Weights of a small GPT-style language model, trained from scratch on English Wikipedia: RMSNorm before and after each block, a variant of Muon for these matrices.
Each number is 500 + 40 x the weight over its row's rms, rounded and kept within 0 to 999. Layers, rows and columns count from 0. Numbers have three digits each. The size before them is the row's rms in percent of the matrix's.

# layer 5 MLP down, 128x320, rms 0.156, rows 0-127, columns 200-239
098:520489491509541514478505436521482545454481496506493400504472453521450570484573591535529429510552539563521524501499546452
096:441505514515456457524485528429505522554528495470453486519558505528491423509515551524517578519502462560465503447524493509
094:539382481533402477505510504425463459474471454533559515425536522495459484504518452526413487500548518460558493464521535488
097:499564565487535504523445555472482527499484461539520505519514494480465630503489568539497451432495520538452513492491449506
097:503439401439500471502478532534432446528554504431479529545501583491529498500549461546480510432498408561455453467463513493
098:472461489529546498510511553519469565566570503515422516549541525469487485491498450482559520549523487490460548478516545465
114:568532514431542541487460480534524526554520484529446517527549475537450380583520452439496476504552468512493504555503499533
099:483465411501542498475549486588491556531510573488478458533461420508573546518492525510565514619494492514467562469486501513
096:597445491448546531463535466482484512382506442511557507459496471571483534510507452472497524477533471451520422478528460472
105:526482514516575460500501408475560478500508506537535573486510527475505461527516494500521503507452491455487495514449550563
098:487474452481493490470505525524470433477569563559478499558461504489524480520479511523495480379544450502512496492478494503
103:461533551444456471516559489527532449516469526500569528482519505475515486514566511490503511473467434427540505558499527414
106:549520496467447524550505495514492501481507439446549447473480468491490510443528463528510465439465567455454498461492387480
100:540484431584429467500500452552481538557540459523519511465459521502472508516479501526494513483505464496457483475558515470
095:501516553511495493574528469542462504555462487532544536467517527526505520507516603495478476508509535484529484457517440392
098:560524529449491516500502494441451513556482499503503560582490531521533415512541537441493436464455494521500484509495561552
125:451479430600440466560525619525491549515531547415513432479527494459544514435484446451493489463520520452556559453536469561
100:447502506526543480528458561501532536495530551455484547523463519510487421518497475566522486449436544452456459474495477524
095:467523447555539570474430544474523529491491490545558541545428514457495543514545580475538493496570520495481552558483494537
109:516475501470496492528496470474543527494504447442444542497473512483510514522535506408504448544486440553538503510485525601
102:499577494455524482505549444539520527506494459486458578485471463441487529541487517570548520495492416457497516477489512508
095:492470515510483497533531515528549541524477487514546494514439493507447407474577524480500508454458557507449499475508513484
101:415542460502506487518445525458542452514506480527477482442553457476523566495534457422496525472507541545422480482502439517
095:490546512506544500515456536459516434491544538478529495523555525566533458486469461494513567483557456538439440463543514439
091:454489480476513499463468505449548487469476517549463499488454499478520534492536447499453471498456490551432514535537487465
100:502568459477410453529495497517538502552475592515459484533519505404462475506513514485486464433473523482432532479495487554
112:579534430467578425491497517593524495461524432579511524457518544545527523534505536544543518528516449566504503565441476513
108:600506546521555486486541527517511526439508454493502552512503531476468562511506484516510511466445486508494530478511518545
100:617468491459539510467489452469502463544496519485524526593475466556499533518518497562500508488523536596412484497481539441
102:456511487459598457471475532496455502507554494494551484524514432501503555508536493487463545584465495446445456517473479463
103:551506466536496445465490473489423518376589505492547506585521523451514572510467529509507446501545532504431502548463501509
098:487486508546465497477538480462485520539533533511455444492522526473529527465523433555457565537554469474460514459472496450
103:467482451506444578518477484507496511433555465504473535511459508479575485486499500520442559480501476474545537488450463418
110:466458429478577450469516449540402486485522489541498565517460520556501501495553501505607460459484457484498407571487522477
097:576495502482470495459454494540559518560610481532596517547499505464482495514561484474490586563559464513522443468529515481
097:535553515561465521456513497450445520496587465493520460506466575432525472461386492476497540560497475568440540483551458459
096:514544461443534562359499468486454480519511523541518550528505535449476469511438500524565443553513484545512505493445538485
096:490542485449537592486467546506437428461499541550485514524461552500540497501530526522582459492481521538539459480467522501
096:572526540521523476464480480472544469530596502450490528541473517520545458494471527520450499586464459529588464534511459495
099:482506494536502472519470495525501448438616586565476525520523503479550433552459469470503500454471476588527584500523533441
102:431515472459538452413475451517457487458507566485539503553496531446453506521474502491552507506465447575549497462532502582
094:517478497510573437463482519570501480461406520514485485569534497493501522472525545479482493577568583533543495462513485547
104:513547504403481512530509514509522536484479503537539522473477490481455490455510505512464524466394536470527502406437528515
097:534470423459514525482442455517499558548467468502514483531494457565552501504446521474520488506493518419489542466443477511
091:600515482494530519457585492471453537553510469482512493418506458495452542496529443523527525522496518451536517540474483547
090:461494467527457505427488466552486483474522480450464531496528452496489429485457522579543396441502518553542513447427492541
096:496467506545453477525521561477593480499534485534490467469549528424519530516545474466511524539524533462516495458537512522
096:453524527452482488539508453475468514485540486491428483478501537488464421519561465500516530507466527572467461492529476470
095:479431497483519451513478457467512520532475463483435469411534504492515518525556485535516550470427491486505481507509513517
096:510602486451474480556451536510521492462461500444458470442514471590522436522412463447479574527503467451464506531525558495
097:599480487528494444471516500462447531509555496473474472531575539494573513473458481478547502493480487458504493513478495536
096:523553548545513511532428500437503499530493572503501511468529393457449475473486554453522556500491497571508521498493404540
092:549507529450557545499537451429467487434462471450501500504567508445516473486490504462476526513494500474507472508428548522
093:492495517529511514547519481411517495460532471489426531493476498426460541499441457455552456518504473484447479520507387532
095:506468534474479462502473560500518462514525524475480513532476527471492600534508488520509587539498537458549473433553444470
093:587504442565491475584501468445480582529464563468462520575565545422512534512468505511436441446512493549519538492495486503
098:486458409574468529520477485554510360534520498477436556501464507490537425498516535503514455517521428372497560491477490535
098:503485500581515522532526431430494444486526536502432525502397512475485492486466499564460441572600495508469479521483450494
095:527453512474534502462486589516494517554486468596502546519489519537527555472489506609570487447488519483510506473461475505
100:523460505503469489470566490525511569516408473491568524534513424535572425516548419455462536529603497507562479486456512491
108:366489452521489504490507566492498514468534480537456433532503524533557469470480479530510485484543512540399466492495538532
105:499539533504550544506435497445419509485468425476466456486462451542461460455525430506498518536463530394470486563465506519
101:476444520527508559453500553482457484450504461590485424586580508504478523472520435462504552455530492517524460479467486507
106:437469526518536532480533524479526461470563466440520502574460506558519496446517493537402444502531513471507506493460531487
095:471408424522517537502476528577459514516444458498465429506561503504481480497511515540503556594533461496502479475503486500
097:517547462496502559518492488563468353501532474439543462496529522473480557457550466553470518483534532482489508459542492467
096:491478523532500495527523563519554535549415495547444489524401530475481474507528491509499492446528534476518519506479464464
101:468472490570528432531434426479557498489441456507498475559486545452560533513488537510545548420469480477569468509533511470
096:427488481502528470482494510493524459517497545462477503474499471487548533472570528468484558408569484459485511454504493543
137:527477499597556480474545501520511512466552426498498533573533447465517480577535518461544513495542418481486436538430505490
101:472446518499484467490458552556569526575524542491520504435433406523496459531542523457468487478519521518528475469455418543
100:523521536468489512534513465497509584482440507472546498473501528503553493536518484534505508452575526603479492424523461543
103:492547517512493520490465461396510419454441529514485457541465525538559466477524554630520528477510521604420518488546530513
102:479463494472460565512522594509418427523471490489520466456474488480496521477583496499553504488473552442526538448573408541
101:511550544568548424461568527576556488471466610509566539469505458446539526492567481501464538450525540441519458505467490499
099:588476505578449441481527456509561474601556506458468497539576488461471480508447477465456474513553545483494495497493459548
099:499532540519417507510514460468471476529477515477458513535453519518449479488486558513527502448500585482529509443507522473
097:484497406467489544515421478449506527539527456464563435561560539561484567503507493427549545511507446515498515526544509537
096:493496478464493421495488518564470461399410484535518520499463444517543525502501522490466433506588458473573546519433563511
096:618472470430461512522410533573587477577502494505439521507459541476496543514515450448498579477495491490520481452532502564
099:455500470473444446520503471570483546513474569506561560512472487427464462481543465438433560433518483494506537482562468489
103:491520556446449495459501589459547532565471524456548434538451514519484496470535482426472571516494542552547478487550493446
118:468455493465431479505477544542477509529504468489498489393530549516424440416442483454542467454536450544502521442524473457
096:541463406482477464537511530502490468514448412529453492456520498514592463481458473468538482500462467534515534482496528463
097:509542526531463580476474521472561509551518481482571546529526529490440457470464448553444503472528510493515535521502539500
100:420485585531480498452446545443497553549481533499457480508514550422500468499438538493502521473483529504557564462464416491
096:558495565496459528565554537541478482422529447517473494529480462477519500506534600479530501482521491535503465473460502449
095:434437455515488484515446515514537481478545514502509548570430599496439509524471498520508516543480505547465459431565486547
098:475513497467508506501428494494511513466484518584519485461591509570481447473479484501501548496591580535506463486526496589
100:589529473611514547509485488480521455480485474475554497472479481504428509457572452477515491494420464545551494483477619601
098:533457452465465545501496504469455493491503504497497488519443451525518463480486521472520515529491474534513483482549496484
100:439449531524449603530481522496451479547450494498542483464537490409568536504496543520531547454520505539486522502489485508
099:492531461490511511490545547541522441467578452502522450492544504509487563500478460476477557431492425553477497446550538475
099:534463535552493533535538552429458478487519486510509478486452494470539504540522505545462481456523518449529515560531576469
098:488559589389475472519454535545525624571481469497464525534539496524529548495386557481457561570486496506503571538489519500
097:477478530542489501473454524528529537455536524533532463477506539479543532498492567535421396550514489467440490551529470506
100:532451560584422477494515477454537531469561516509499490531506507534473440488535568515474537492501440497552488572485477525
097:523436483475518481547582517446451481465513553520508480553474506413583496475605566456479485429496468531497458537534522460
097:455520496495514464515495507542533518480500477454539501475551439470486534501475533455514520541508560447473514521549459512
097:530521534452526560466483520535485522527490503555500539499465509571511447475458512497425530464499506446434512531500463554
095:549458482588463465476614462493553531479487580499460503549455588442553498519508442457522546473491460518507486432514470523
111:543551439501432506492491457503508487571505531473481463521519529476420465471411447516539550496588499512445518489540449456
098:589425478474537603483436498491451516488529477481575565546443468589557530513489517475504415516529500511500407536453567516
102:488516525507534436518493497486488470531544538456478466526483524543514474486472452508539472570532435542502454449476502511
102:564552549455522492512528456410519476469446463519535510477507482509511574517534475498470513509434486592455408504480514468
099:424500500514521503516618534441530467549558481524416467538474449477524446469548498476538510484515429516549551474440524518
096:483497448557543458511538494430563545497486504485463473520471547502581581442497494569446463499509504496540481590500465517
097:472560455498465476525491478368452539483544446545458491495529494547523520525505474552474497464466524525473535503525437489
098:417407481442548539521533515556538416506534439442517516489457420503477479521462456428473494546572463507472535445486523490
097:511490519453479500480581393487559524560482529506500555533507529447458416549498555469479473463511552487479469476550513476
095:446515501429519479476439502528461544453483400528473502514460520526560604490468550553448488519545541482476537530446490531
100:481434521576483481489442503424517484508517506573551589504523455505453517519467470482449495518454493471581474453538591512
095:490494495563545559438479450548474504505433481472516512515480460539547436499498486461529481492511467488484571540416482468
122:536436492503445541532456449463558458509511499454558434500516498501531479421482490503446502488527488501453500520536467510
099:487520499489511536500507516532456464483408502458468507429561416492482481540538528528500506549465490533474519506436523486
104:499515523532481491543504521553490523546449479514506461528534477440517484475480500499569510450531535505480444446484558496
099:531549472516461565489451506565527565561488443499439475469513535509485518469450494430468482468486537483472572460445570545
100:568477513508496453557548472557571455495473494496524492528488498521485475515488492508497520491443487503548532508480483478
097:432596521451489498462420502491509478491486513491509490508439509485535416485429477468502537510505523510487563514495532523
107:530529505446481524493428560501526504540526467477537530546530527495508534476472519452489492518564512484522544505539360506
099:480475513447469544483486497463572494562489487451481509464528461517503431464507470529425496404450476485459495430481560495
102:490508496483540481449527454477494456536458549474481560531459499492469532522516500534499468502506485583486442520557569531
096:457492474410543554510487520571565379446529554509469537489511557511512483493502478506536512519462466532430500515480516444
097:441511518454531536517466491533507470502498448495438570502510479482528470524485475410546429551495492517528487514486538469
104:468479451516511477476444496541453519466421488547578554570505453493491551536570509518529519511514528481480574485484437443
097:450493525454499475571526514483477456458423494470540551535529494495514553440454478439486504452507556458508528525516541514
101:522517582509520532493478503482494557487536519475483470498509541530518533433433479466471579463563525454512439490534493551
096:448569421520489538485558531506516457580470513551481486459525501476581491508555514567489519408494539549521517511501553435